config.yaml
num_hidden_layers: 9
hidden_size: 224
num_attention_heads: 4
num_key_value_heads: 4
head_dim: 64
intermediate_size: 576
vocab_size: 1024
hidden_act: "swiglu"
norm: "rmsnorm"
norm_place: "pre"
norm_eps: 1e-05
positions: "rope"
rope_theta: 500000.0
rope_fraction: 1.0
qk_norm: false
attn_scale: 0.125
bias: "none"
tie_word_embeddings: false
parallel_block: false
init: "uniform"
init_std_qkv: 0.0428
init_std_o: 0.0531
init_std_up: 0.0613
init_std_down: 0.0613
optimizer: "adam_hyperball"
learning_rate: 0.00368
beta1: 0.9
weight_decay: 0.0
lr_head: 0.00549
max_grad_norm: 1.0
warmup_steps: 241
schedule: "wsd"
decay_fraction: 1.0
decay_shape: "linear"
final_lr_fraction: 0.0
batch_tokens: 8192
max_seq_len: 384
doc_mask: true
train_tokens: 115400000
max_steps: 14087
dataset: "wikipedia_en"
Each number is 50 + 15 x the weight over its row's rms, rounded and kept within 0 to 99. Layers, rows and columns count from 0. The size before them is the row's rms in percent of the matrix's.

# layer 4 MLP gate, 576x224, rms 0.0613, rows 346-350, columns 0-223
098:50 51 75 46 47 39 62 61 70 19 60 42 67 52 66 41 52 64 61 81 59 70 36 45 36 40 51 67 30 51 51 84 49 24 37 43 37 31 27 53 59 57 48 54 71 28 61 56 48 53 59 60 63 61 60 49 49 54 49 27 37 44 64 76 72 33 71 38 47 48 17 46 51 36 33 55 52 63 61 65 48 45 44 66 65 52 85 45 51 51 52 31 47 70 35 37 68 34 49 29 30 63 23 45 55 24 56 66 47 44 49 46 38 75 33 69 75 18 25 41 49 37 38 62 50 67 38 49 64 44 62 44 36 49 79 53 55 44 52 36 72 32 85 68 16 52 32 35 63 46 76 56 66 54 43 59 08 48 36 57 53 50 27 40 70 45 44 36 72 35 56 27 71 40 67 45 30 47 52 45 49 72 73 47 59 53 29 33 70 73 57 42 54 43 51 55 59 52 58 38 54 30 43 75 33 51 45 90 50 60 30 74 45 45 77 42 32 49 40 76 34 32 44 64
103:73 51 61 47 57 47 68 39 33 60 50 27 57 49 28 48 51 24 49 52 66 51 43 38 58 72 26 89 57 39 37 50 53 73 50 57 68 51 37 30 42 28 55 50 54 54 29 55 48 55 67 55 54 70 48 56 64 48 52 52 66 56 53 27 68 46 41 73 43 43 60 64 52 41 37 56 37 55 27 51 62 32 59 45 58 31 61 33 42 66 53 49 29 48 53 42 65 44 56 52 52 33 45 36 73 57 56 58 51 53 45 57 24 80 18 57 72 61 44 58 40 42 47 74 97 62 74 50 45 57 64 34 38 17 82 52 79 71 47 46 50 59 56 23 35 37 50 50 56 30 77 44 33 50 56 38 50 34 37 52 23 54 60 38 64 61 43 64 24 50 61 69 38 54 21 83 58 49 57 46 08 55 50 65 46 59 54 36 68 34 53 25 73 87 34 64 63 39 39 89 46 35 60 41 40 30 20 37 60 35 40 70 64 31 77 50 68 71 68 39 45 60 61 58
106:50 51 39 37 58 58 83 57 79 31 43 38 43 34 57 67 40 46 41 66 49 39 81 50 27 57 42 55 69 70 43 49 35 65 40 69 77 58 32 66 83 55 60 55 70 39 61 75 27 27 34 75 49 41 42 54 66 80 67 05 59 57 50 25 70 18 78 17 43 52 48 79 32 53 20 45 52 76 70 40 66 70 78 70 47 47 54 44 51 67 68 49 54 45 53 32 37 44 46 50 46 42 14 07 58 44 50 55 37 40 73 43 49 55 61 46 41 57 58 55 40 51 43 64 60 30 31 71 63 36 63 29 31 55 34 37 54 59 65 64 63 54 34 43 65 45 44 54 74 67 62 65 36 45 41 38 61 52 48 64 61 45 60 76 36 50 42 47 40 69 28 34 34 70 41 52 69 75 58 47 41 56 72 64 62 53 29 39 33 62 58 64 53 64 61 51 60 46 58 44 50 41 40 55 75 30 55 57 67 53 45 41 70 38 45 30 21 73 35 37 38 60 48 53
105:35 50 38 29 62 77 84 55 56 68 73 47 56 43 43 28 70 44 57 57 70 58 43 47 53 40 56 77 27 72 49 39 37 31 33 48 72 78 67 46 41 65 69 69 32 39 48 52 39 44 59 49 77 31 48 36 57 57 44 44 44 54 43 49 44 73 49 21 63 55 50 37 49 49 55 43 43 58 25 31 75 47 34 92 12 42 49 52 43 37 62 55 36 29 45 45 44 47 54 55 62 21 42 28 58 48 38 62 67 56 34 72 30 48 29 44 52 57 62 48 53 54 34 63 71 39 31 45 56 60 55 20 69 54 40 62 52 34 44 48 65 63 40 82 33 57 40 39 54 75 51 44 63 36 52 45 52 62 50 94 36 33 61 65 51 33 20 37 70 56 63 53 50 29 60 54 32 62 49 51 45 55 49 32 55 40 82 57 47 16 39 78 41 88 65 49 50 41 44 40 70 36 56 66 26 35 55 35 58 66 76 72 50 41 25 34 47 31 66 37 66 35 76 67
093:55 48 43 35 17 55 80 49 26 32 41 53 26 33 63 25 20 41 47 53 34 42 37 44 41 52 43 57 50 35 57 52 50 46 76 49 46 41 31 24 36 49 58 78 75 42 42 49 40 65 51 59 70 61 55 62 45 34 62 49 43 61 42 74 67 26 62 49 51 42 41 65 26 45 52 60 37 17 40 43 54 46 58 39 63 31 39 63 55 44 33 15 51 72 80 55 65 39 65 49 53 62 35 40 78 37 31 80 66 36 49 75 43 47 33 32 42 33 61 68 47 36 51 37 68 66 58 37 59 54 45 68 44 37 09 30 63 30 21 33 40 51 39 58 25 45 38 66 30 54 70 72 63 58 62 68 31 29 54 40 44 57 37 42 38 47 71 74 55 78 31 49 62 25 40 39 59 69 68 57 44 42 50 51 32 49 17 78 60 54 95 43 46 62 35 40 44 56 38 71 35 37 58 52 58 56 73 28 86 50 41 44 43 42 60 45 63 38 45 58 29 34 47 53
# layer 4 MLP up, 576x224, rms 0.0614, rows 346-350, columns 0-223
098:52 64 68 55 69 39 55 47 39 56 75 28 16 86 38 45 60 51 30 33 36 46 65 31 62 09 69 23 48 66 44 37 33 44 50 37 47 61 43 51 49 47 42 61 61 29 62 55 45 45 86 69 49 72 34 76 56 61 41 50 61 89 68 49 51 27 54 74 40 70 24 75 36 56 37 55 55 52 27 53 69 57 39 36 61 50 39 55 47 72 46 34 29 30 29 60 58 38 71 59 22 38 70 67 37 31 57 47 63 49 74 51 39 52 76 34 39 74 27 24 67 41 48 63 60 66 61 54 54 72 10 56 24 48 63 51 40 72 22 61 37 61 60 43 42 45 28 29 89 48 47 57 37 48 63 36 60 69 67 51 60 50 46 56 50 43 36 32 63 16 28 36 49 57 30 39 50 63 45 51 61 66 38 49 59 50 49 24 46 50 70 51 27 44 55 39 28 46 71 31 42 44 59 45 52 62 54 67 37 69 51 67 45 50 44 41 48 44 61 51 54 51 47 85
103:31 56 71 36 50 53 52 68 64 56 53 56 57 61 71 57 50 43 69 37 50 42 65 37 62 55 49 78 66 29 79 34 32 49 45 38 24 42 70 57 38 88 25 43 65 34 55 53 62 56 23 43 25 50 54 57 48 61 68 42 41 75 45 27 60 63 64 19 62 27 29 64 40 62 16 71 22 46 53 35 44 84 49 43 66 71 56 49 76 48 66 52 55 43 45 73 28 42 48 64 55 49 63 62 17 58 51 54 58 76 34 23 37 40 51 36 44 53 35 56 45 40 32 48 73 42 32 48 50 57 63 55 53 54 55 58 34 57 72 65 24 47 43 39 29 31 31 64 15 33 59 29 65 15 58 44 42 40 42 31 44 47 57 54 52 30 29 60 27 22 38 56 70 65 53 75 57 42 61 37 51 30 57 65 49 56 43 35 31 73 57 29 62 56 79 26 49 42 38 30 59 27 59 58 72 37 62 54 65 54 48 81 35 58 66 50 61 41 27 36 44 41 57 35
103:76 44 49 59 42 39 61 67 45 53 72 49 77 59 30 35 56 95 41 38 30 26 20 74 28 64 53 45 52 36 23 42 36 63 59 57 27 46 54 58 64 51 47 71 70 43 60 78 23 56 46 54 39 74 60 42 73 47 63 39 37 38 60 44 48 32 42 29 50 28 53 46 53 60 19 44 35 56 82 53 27 16 61 75 39 57 45 52 44 46 76 33 72 65 22 47 68 60 22 34 41 64 31 51 51 52 37 70 52 60 45 67 55 70 29 58 59 52 33 29 49 54 40 22 52 42 37 48 26 68 61 68 43 42 58 64 63 75 43 51 42 38 60 65 54 74 48 75 51 52 35 65 35 38 23 34 62 68 45 58 45 63 48 61 30 46 52 40 68 25 65 46 30 48 50 51 52 69 65 69 45 47 62 45 34 52 31 22 63 24 60 53 56 57 57 60 38 34 51 31 35 57 33 44 62 81 59 60 25 73 66 71 62 52 22 46 51 70 49 38 69 60 36 42
102:48 49 47 59 29 62 55 32 47 47 50 54 47 34 62 30 62 48 37 40 37 44 30 66 85 30 79 34 59 34 24 79 41 29 75 26 78 54 56 60 33 24 24 41 76 65 30 75 37 75 71 61 42 50 66 46 63 27 60 64 47 61 32 53 58 39 35 68 68 34 69 55 46 50 64 40 60 70 61 55 49 31 35 57 47 41 47 63 63 34 45 44 51 30 40 76 28 39 46 73 27 39 40 48 43 42 75 29 58 50 67 29 69 60 29 44 51 35 55 37 38 44 35 33 65 73 46 68 52 22 29 51 34 52 40 61 44 25 59 68 55 61 45 38 06 58 53 31 69 57 73 46 46 45 37 25 45 56 33 60 26 38 31 72 43 41 53 37 72 23 39 60 33 29 45 44 61 45 44 34 51 59 35 62 27 61 45 40 55 51 25 37 48 49 78 36 44 51 28 63 68 39 36 53 45 66 50 39 88 51 25 61 47 52 40 63 49 22 70 57 53 54 44 61
099:90 63 27 29 12 30 67 60 34 56 57 80 40 34 27 45 50 53 62 34 17 48 66 53 59 36 68 37 64 50 36 70 57 53 74 35 70 47 48 53 50 35 77 62 70 36 49 51 27 43 46 35 55 50 68 42 50 85 35 66 64 66 25 44 47 62 45 35 64 17 41 75 56 45 51 73 49 31 29 46 44 30 54 52 47 42 78 42 79 46 50 45 54 45 52 37 38 34 35 68 60 59 54 55 47 47 19 69 40 48 57 68 30 42 33 36 20 50 39 45 87 23 67 59 34 57 47 42 65 48 46 69 50 89 51 43 61 79 26 67 43 56 62 59 59 45 65 45 49 42 34 65 30 54 41 88 47 66 65 40 62 59 55 50 50 37 44 40 58 40 46 71 37 43 66 44 64 45 55 44 50 68 33 51 60 46 52 51 77 66 70 71 51 20 38 60 54 50 49 72 41 58 59 69 51 53 55 49 46 73 72 18 48 61 61 61 39 68 44 67 81 65 56 47
# layer 4 MLP down (transposed), 576x224, rms 0.0612, rows 346-349, columns 0-223
097:31 50 27 64 64 64 67 82 37 49 43 58 43 27 65 65 46 59 67 53 49 33 66 39 61 42 41 64 67 63 33 27 53 46 70 56 80 54 54 35 54 53 30 55 34 45 17 16 60 64 67 46 46 46 52 61 50 39 67 57 39 40 45 44 37 58 32 43 50 67 44 59 56 42 66 53 46 22 76 45 34 61 39 67 36 47 66 64 83 68 88 45 60 71 38 73 43 76 59 45 64 80 31 56 19 37 48 28 50 52 49 41 60 50 83 39 42 46 46 60 64 18 47 44 53 36 77 54 38 61 63 66 69 59 69 34 60 67 43 62 65 53 44 55 54 49 55 68 51 61 68 68 34 60 39 77 39 67 84 55 29 83 68 47 41 47 68 59 36 50 24 70 68 80 59 48 67 52 40 52 45 82 69 66 65 38 70 40 69 32 41 48 63 47 57 60 61 62 53 59 48 55 59 83 78 60 56 43 56 61 48 39 69 26 39 68 35 65 50 63 42 44 34 74
104:51 63 53 31 58 45 75 53 42 54 46 59 70 53 60 48 50 27 48 34 82 36 54 34 60 56 53 58 37 63 22 44 49 46 38 38 69 64 46 45 40 53 79 36 47 72 67 59 20 61 33 53 64 24 62 36 79 59 64 48 45 65 63 53 55 73 53 51 53 38 66 51 40 67 53 55 43 76 54 49 34 40 61 29 51 34 62 76 35 61 53 60 66 81 67 34 63 59 76 40 27 33 40 47 43 34 52 86 69 59 56 23 38 41 67 66 65 74 41 32 52 30 42 45 65 61 44 37 26 40 64 58 68 54 81 55 38 84 54 46 77 55 38 39 60 34 35 53 34 70 46 36 23 86 46 30 37 50 57 38 30 58 32 49 56 33 73 68 37 50 65 51 62 60 45 60 52 25 36 81 35 58 63 37 38 41 55 62 62 36 63 46 89 67 45 49 29 88 22 43 56 33 53 52 29 25 31 46 48 46 62 36 49 35 86 50 42 63 37 47 36 51 49 56
102:34 56 22 72 56 36 15 51 75 45 65 17 63 54 39 65 61 69 43 81 61 33 40 58 44 75 54 25 21 26 46 45 59 54 85 30 59 62 51 48 41 53 41 48 71 57 37 73 78 40 63 50 33 62 78 55 46 59 85 45 57 72 68 28 27 50 46 29 43 38 38 51 43 38 59 35 37 52 51 33 47 42 36 56 30 52 55 90 48 42 48 51 53 67 04 76 55 54 58 43 47 56 44 45 42 47 42 70 56 59 28 42 53 60 80 52 52 53 62 14 41 62 53 75 62 38 68 35 42 54 30 80 44 80 37 76 60 67 36 32 58 56 56 49 60 24 48 41 38 57 37 63 52 50 74 53 32 44 47 61 53 21 48 56 51 72 44 55 64 70 73 35 74 64 33 49 39 73 52 38 34 41 58 48 64 75 41 60 62 42 60 34 45 40 70 51 44 48 48 40 52 67 35 35 62 26 57 38 44 63 76 55 35 33 38 48 58 62 44 38 39 66 66 59
100:39 63 44 52 63 73 49 78 72 52 70 59 55 67 79 43 49 64 44 67 33 57 24 43 58 64 60 34 48 43 39 51 58 64 55 54 56 62 66 40 59 45 83 55 66 50 54 66 24 21 68 47 38 52 66 41 71 09 60 64 33 48 59 61 47 55 50 19 49 54 32 33 62 30 24 28 60 34 53 43 40 32 46 57 17 64 24 28 40 56 33 56 46 60 51 55 57 74 68 48 53 65 46 39 72 22 42 38 50 64 63 51 42 74 63 48 51 65 44 50 61 49 34 40 65 46 64 65 39 51 82 62 62 67 39 29 76 30 61 43 20 60 33 25 38 52 54 43 45 46 39 43 30 65 33 55 51 43 86 62 54 37 59 59 92 45 40 40 49 77 46 42 72 59 55 36 61 40 67 64 70 58 28 30 33 43 27 39 34 59 73 47 41 24 49 76 69 15 65 52 59 85 57 39 42 44 57 74 56 44 40 54 50 32 54 47 45 60 54 71 25 57 42 54